config.toml
head_dim = 32
intermediate_size = 576
vocab_size = 32000
norm_place = "pre"
tie_word_embeddings = true
parallel_block = false
init_std_qkv = 0.0266
init_std_up = 0.0266
init_std_down = 0.00503
warmup_steps = 200
decay_fraction = 0.877
dataset = "wikipedia_en"
Each number is 128 + 32 x the weight over its row's rms, rounded and kept within 0 to 255. Layers, rows and columns count from 0. Numbers have three digits each. The size before them is the row's rms in percent of the matrix's.

# q: layer 10 attention query, 192x192, rms 0.0772, rows 0-16, columns 0-191
# k: layer 10 attention key, 192x192, rms 0.0771, rows 0-15, columns 0-191
q0 102:154164112098107102146151159178121078125100118124132176129167131142092104128197105188144158123153059113116122133167074149081132099178123068159130120053133158169041193147161133180161092090120148116136130133121174138118143143104131184139137150136130131159112132106096133135137163084124179158119122065093053138130141111114137200130156091243081151137162120100106121081129120133132158104137104146187110123163109135141132167108110088080140082116213122144035124092126143153138120086145127156101095093143115145128156168116115132123087116112091137060136143139103103086168123092183119104
k0 112:142139137118098078115173141218106071121099157128151180110167160144078126100192090148134150094117083152087103115169125118092136101113058126155125116106103158118104185145137122122174109143099146124161123125078173156183152108140068158153138066172149121122124106151123085141157157115146171169069107098094089112102145059151127185155136101211115075158165095173076126091158140157151200086186111107109122060132031119087121121159103124120173102126145126144105086101089118138125190103133144092143152129130125162136170135171168153102095118178124094092102135150152121129108132094138097110
q1 120:074147156107141070128067157144138186141120156158130112127125141173127086162102061182115118097178058159111160103182157125136184135126164174112101188024138107112156151109140107132114109049147127179118079100158104129190165093151155110145113127094100077120079129164117124149119136088105164111176144155108090110139123147098177117136134077145123109128143120162143085089154108083133130102197127176105164137100062093133093143072173067125174107091158214165078151112104147091125150169142122153163120107115154147134131155093147142157167135160157076127144141095133123086104141087100117112
k1 125:090118114145107098096140063168167152082147122182169178177058153091123123130102088091089125111156103141099104089089180112097206154069164152127129184094139110141151182098159161124150125088138123120103058115143132132167139106131157107127124133116100126136097125149109108139140152088127178152209064143052147076172108115080081104127091072162091085127097107138152111120103111187116194087161146132175129148119109129097105158106167097093139118076101168141111144098147119196172119144090121121173210190123176130149173110108124161113097191112151113137148141121096146160152136144109151113
q2 102:139173121143142089025095094129171112130101059134159172151117143095108099117147145089139237104112142210148170133113134134114097124149101052133131150118156142144127087085154137087077196164099088111121096134152125139142131170113124069180115137081103125086180165149114165152129135104174173125125134143114111168124181149137121121148111143125120073095106115131113058116127097128135158111125132108045133126139109093138114099174087170064156165170134114127148092099103116093124101092192143146112178131123142149202100103141103111109139133117170198120081182160123096180101143174142084130
k2 106:044185095112079175135155094163147103159110107122129115128117073143130123157107137067155119103154130159168100090168144142126113076142081136151138149202119120143120128092128106167118153096169104120106098140194099163131119092080092124187133187104083174083164112172130146123138172153147155087126168085133175148115146183146122141121169146126117078113102148092095112087147108091208138115133098155103057150156119140112161063150122125097078102076151126138115163151119167194077099105132144070136172169120073088138154087118122136091174108116110145170060146189169106126069150142141093126
q3 111:114111143127096139154157168116090167164056177157180125113197117153080129103158173085130133093137114113164127136140080136122153080067090087166135133092133129121112098147106125139119121062138175105144090177162134137123176111110124160106194154098133103144126159164147109128107095147137130131116129150168110121118151152125150131098109071132087147103106072080140151103153226098068163127144103138092080118104127152121126133140086106115119114116130140117088056117141143159156147084147130100123200220132161105122179149127197167180140132113130086115202090195110108084122123236091122136
k3 112:092105137074124122115120158169115138177124137174123144171173154176174147103116103105086146093070114143091146096092116097171171120152094105114161159067138071108118188115081118125153138108114128105065171149154093078122198135163124026088122075124103117098073157188115074142134150084066171139117094175143122188121121138111103151079143165153149150109124118102138133098159169117141112164129175136114075123139133131133067096098112114132148113133149088135102085130156141084095156125156125123138121164120129081128128142133145180162148105174129080090209119177204130091115136212169148128
q4 108:123124115132123154145088135156103142128126146212077154096193161183087085188128163143120133107136121074130077143126125106139155109157156115084136083161096137184141150126125131104133100142184071145128176049118175154142143101178145152119125155124211111098080168081089097181155063112118194156086110201154149131172109116084103121158127097098102104154134106136081107214130153133109122095126121129168137100139149116200137168066144129095107156163128119143129100110140196084141129126104102171175136139073115122132121144077109173157106082085146143115106104104129119108050099106136105092
k4 109:187129128135125152108139142089053133119136117169128136075133168130089129189120136123130086130113130108173099154170123050155150077112179155105105104186084155128123162093129114097115129152151108118133128128161144195162161117179095097082150083139093141135080148166093112108187114090099116173082074131164121178157150141091131076113114099097162104131139122149151109099124080152144161113100087144192162119126190093160095162135187118109110173130135126166104160124084125105153140126057198148146136141125089162183095153092186137193105075131146169101127079115095139120117183123113079039
q5 109:146112132146166123153099108110154168103122107124122140157155153075128165119133109095153115071106137140150172087108141104206109101132154126156090133131103164184103119168145108080092130115156120163148162065086116158084151120166107143097073096120120121138142147136107122143101143116135131112173127105076126124190147130127119121089157094165147070098077115121167116100117149087159108121136139167074135064242147081138131050130109160149106100138182115154089119108140127098156194204115095167097154098161055135196159089063132182117106194167112142138168153126117110047092116155118093138
k5 112:121094116120147103133115098188111134060130155131121141102098158104147131115106123093135085146156165140161155117096147131155087143147194089151108111116092187152143113139121126051112126113116149161127153096118159174145170130135078113085112166198083125195183166148124137214107090158139188090174131059112099121172172143154150143114151118113155125118117101072161094097120105117129176114134127113127071059160140126074132088164103132164140116129116155136130145112174093086181194164086127137120206145155103111098134086123140091147164151079106148142092098115155156025145074174114080102
q6 108:172142126099119138115141104192148126104119131132123125078114144138125164145124190153116099098112070095153163132098095157123146125145158149143075127092090139170105132122112122121150100107110154165178142099118118166132126101109132136129154104109138206102149171201089071139114135148175157148189165075116171101168100093166149110144208133126207189120104099088081087170126093083150197073151109164122141112012121134098104092136178117140146074093109125151160103143120185077131111099125140132095087094136167146119131153127122090101125179116062147168160150167141127080058138134136143081
k6 111:144124113111092149102111143134162122086157156144123176143132106157103128054190160123138142152083047084147138143121105166148150094145106171193173108118083133106133150098107135134080083144106170119112096080112165157123096126146160150127173105124142169114163149107073088153129129051175177137182143059126085096151067120114144119129191050147226170123077140138112159131139134134109116068151145144149149114075148133127119142101140152062083113080100178075183114125101139123118102154130127154082110157149163104076181139109161128173128180120079158171137095170185123141129129144112104104
q7 110:112129151124101138171129163092139130089141055082120184078120123123212198096150111158156076121138133106128123094100145140144101126151185162101118101084128137194130134101170102165131123118083094113138177152109124101073216147048098094082119133151104070127122119151103153124097090151125130129111125107185147160162095096081071182072114095069144163133165102109098135118170114140069175140124113175119121148171042117110139153138147150104137200103120126121194086152167180095125106100146122107125140110114152106204120133175146146142148184119124063175117098105106144119107127129144134135
k7 112:094102108109118082151193150069165139095182079068122194125149120163199111149153136115156089124124087127176112098117151111174110124165160174056083125049089113124138152162175113169125106068097180151123119147128162131106150156134162142085178115167124108131115089129071119135109086175161150126140094133171121168133111104089094184083089145154118184125155081100050100084100088164152163148138110120156122112153062136158164073170145149142174155068118082132131166172132152129105140082133164120125130068137103145132126109123185147184170167103105140139135131104112088148101149138097149156
q8 113:201153139163099156155106146119042054187134151123128149171140142103128126102134146094129100111055072118057030110190134119148133157116146151109157128116113173127163145161146126123104071069084101167123119113129164152156127131157146121089180107130159125146118131112077149083127116044124177165113100126115136104119061158144174065138150123110122176206136161162124089145112115100135150140146101130128157119158153105079121131167121087094153148077148170160159139064145146108138102159079146076100114176167145167099127090098148151100183110139099140107142102168137143165120096157187091103
k8 115:170157161114137109128168109134057090125079122158106120160110148134153147136127132099147124114097116088065138128116092128145118110175133127100024180187171137158137116102115141161133098101120118126130130179154164144118150098152132126125187045115162133144086099128130142095167101068182153187208118129140113096140119179145136121094133138157152110176099092170144137169115080102176119133136151136116124141109184090122159143103125108038133102092134157130164133135144120139135198128118128059151138109194119100114082105190168063080185097147104151063099155157112072134102047109152131145
q9 105:154159141158080181133132200131099158134136082062099114162106079127176083121098133154164082118131160100128111147128116108126092130123066121180137108085135140161070158180088125149162116114105113111075134143133117151142084146117090166174135163140134142116105143086157072116105139126176152072132126142110146138130145110105155171086131162082159105028153162152118130083113171018115116143146156141153170120121165198161099069100122202124141133096124100182180120062131146129108133091115123103147096158127170139179103132178081122142079167146108096152107174098059130107106143171118101109
k9 101:106119141189114132143187086108097132121143118049046148117140150112156084158145166170127125144134137152121153133062095203183131129142146086141108077083170151127106073116130046108095157125073139128111086163097186096091164132125023148156135131091120095137149050123162119142171119131142152106115119096131152157083111193087081100113132050123163081081087160143112113128150153142140151121143151142113192123118195137139103116137127143132162156099118089167114081127157123163077154145149111112135147149125141069159139119132132195173118125096147108131156140129118114189130167187093106163
q10 114:089129155105120138174124150166170149132056080152110125111115197132094067163118159110133095118180165148115120152072161111076125132152148115209104176146098116157122080173117210123071120124160124125073135134152102074136179136088117160157151144176105125162102080177161127134115128087099105105171121095099127116138173082206089098107136092138136129106158147121087162120144121125173098106071118095113059119123133145147114142120139123134104091131123112105131107053105170115163129170211141139071140178144179182143164121097097085114119092151206109109150129136111158090093123174080162118
k10 119:103082140137147132121120176227185175103109114098115118118131190113108137049133119102163101163217130128143190149103125154140083129130125090183118129158147107156141168166157145099105113093158131117100078143088107080122149151125100157131176115129092158175077118166146096132105146133066126157121137106115153156077140094149088118110094056119166141089188112116120102110118185151153122096085096157163131098178153082180165164105146112084085059090135137110145124097095188124150128125120118100086094199089133162120142149093115142090093131156175173087132117138178136124151098195117184122
q11 105:104091121171143189088093141154109100136152159130154124152068118182114130117111108114164077123099111127172102079115178110106122113099095132098106129148110065066111102145181115088121170143113042089146150096106131112061164141153089151116153126155134148113165103137180213124134147189079093173117208090147124148182145103130155109180118172102158087166130126093122061121171145123082120160161130108115104109111109099162086155185084115133129104118132123184070143143161085082198084103137153118153080111087120146175107157150127104150126097204143142152075111145127151144176128167100116128
k11 104:129118158171085203133164143092139193173126148170097119153072112218114109103066108137134149159087160091159095078107118129105154145131092161154135123163098078143122167081100183092056150085115087084089158107060092108101142144172176202145140114107132107102146098174160131178133107177144112161080138072133088152147187094152134128150150166104135120100089125102150073150100125148114091117149092114099093140122126127129125124139128166131060160150125064162107125157133104154154120123175163110128173093108104168141143185158119141174149142125110085090059136134113139159184064158137127132
q12 109:123152216169175147069181146102185137105158123195130121103060137135149175136148124120074110126134145093144122154159111135120176127146099110109133115116146138159128064156117123183137141156121129127172156138145068153089196137108112084055099148191085101159173113179132146097158129111140177187147107135159156123093155137162110162155139132105161163132178125107098107095101094171093158125134131139125096058131139070146128104159085121105118157102149106151148154160061102129143107142074130147164122089086099134144060110098085101140097057125084141194160165071141096122130066081151173147
k12 112:092077158117096155155126110068118118146134074136134190082052124138101140159140173110035146113152135100125115097128168104155140109208141178144184116121141134151170053172096159096157152113124094079171159108132092119130178121120135156109142162131141102150138114105074140151148126126142188102142198119178169116122152167086150164150133151128173164135120165129134124118150123157110165074187119106120131126188057087147157120119161071094172137087189183115105131160089178081090097102096132137097135106081118153155143143138128155064071105101095169097113182119118124132149124121059119151
q13 103:129088109144126161120098132126133114114108175088112164101121118149092099094127131130139075112096125141097128168121172151129130137136073085112126109142129138068089167124097088089187124142130147141119134125064125143125145130075143082113112119154095174142228191140150175191175118109108179129123054184160149122090126132160145102085092140170120183077130163125094157106124121088109045203121141147105152120139148148083086131165118147100115121117123183101117170159074137092133112144169174120102132132152082144079160092132139151217136103067112129117026105116127143140088163160197165122
k13 110:113144102153069092136135137155135163150222047121102124155175085145113172157111129061125118087167165123102135172139116126113116099171058160170088152079096196139119136121051143160136087180182152119063135191115105108121141131113110093164104101102142207127172115155123120094126128139161140107042089175162136089133154142143145115092118126145176188108136114106133189108100150087095087091140143187122173113141132158134112154152176140176125150135160159152164146110107146113101131137173122133150141125109149137125100105155103070083160142114109131079035113123094109126145128092157078142
q14 109:113130109142173123088103123156087120178157170138086084137164104159117135134119103075125190202068114139109106154080149084219152140071117140074116125086132072119105180141132162220146154111151175096117171108071080145067122161127132130157126151106143145121122154148125077152162105131146140110092136072115125136147118117137138159107091114085169191160127152121159176110149153114081184098090153102138189143153093175112118110133047129156145100143115112102177114088097101147137076131134110142173169073140145061088170143101110121109203118108129106151136128136180179156115093130137102096
k14 114:165140135132181151092122062141093110137145149096116111133155128129105089114127146135128161163086134174164128144165162115208159138137086106030090123094152130105176126068096141170127169175118133090149089086132072145108085123117157108165099154064127128103165188152079073055215081136159102076194157063098089158137102121135107169119111088125071161152126137166154177126183119119110108104060136114144171140185129139118170092130104133143120097172131084142124135140092124087092137071115130131161155111118147103126210139161136136123150132106122128094116176110130141156152106172156099151
q15 114:126108124108124130162114155085117172129118126143074083134124120124129112136159064101103132106078136085171147062081143128168160097136145143173193124186091141095121080094145186106137120118215173120152088141078164127106160137134193123094093096097108115126104162161136173133147145071136075167102184071123139176103168132127130132093100149076156169107149166134129123144093132112123101114091085081114106182115132094096152172113132134143126103133180130182067171085089132089121115139113139067134132139058160153173146139169107115154156151086159156145170102165127199140108053081177176108
k15 114:102129131176112127133153144103154139124126158126074083173122182172137094185115088134085055114134120141183098097106135120150125049144128070153148154135107135116174071077127173101157155103180147113147122102122197109133065150165180126111122107132144162128127134207139103129155130136158091104129182110111083121104093094231063106086170179127142137107147123130115170117112156181089114130157149096126131126181140106135159156088141126048157073103127131167104133107083105138110160102073143128099135138052202115160112107166092091142125158133163171129181164121144162136099169084133137125
q16 109:109186142152101075191084125126085081181097127133087047080178161143129123164109127125214096122106069142158154107113125184064106160179079138150098077154124113144068094168135145146133066169135153125135201129137076119165187155135112151143128098110160077160124149103113158129116114130132050138100121139163175138140114090144080139137158146130139123134133095154215126100138131162147080136135127101126146122065149184155125110088188146122128067129179115133131132102118094109110188119114068145134135158121116175116176151102089124127124100145137130078094114130070082132176152157169126156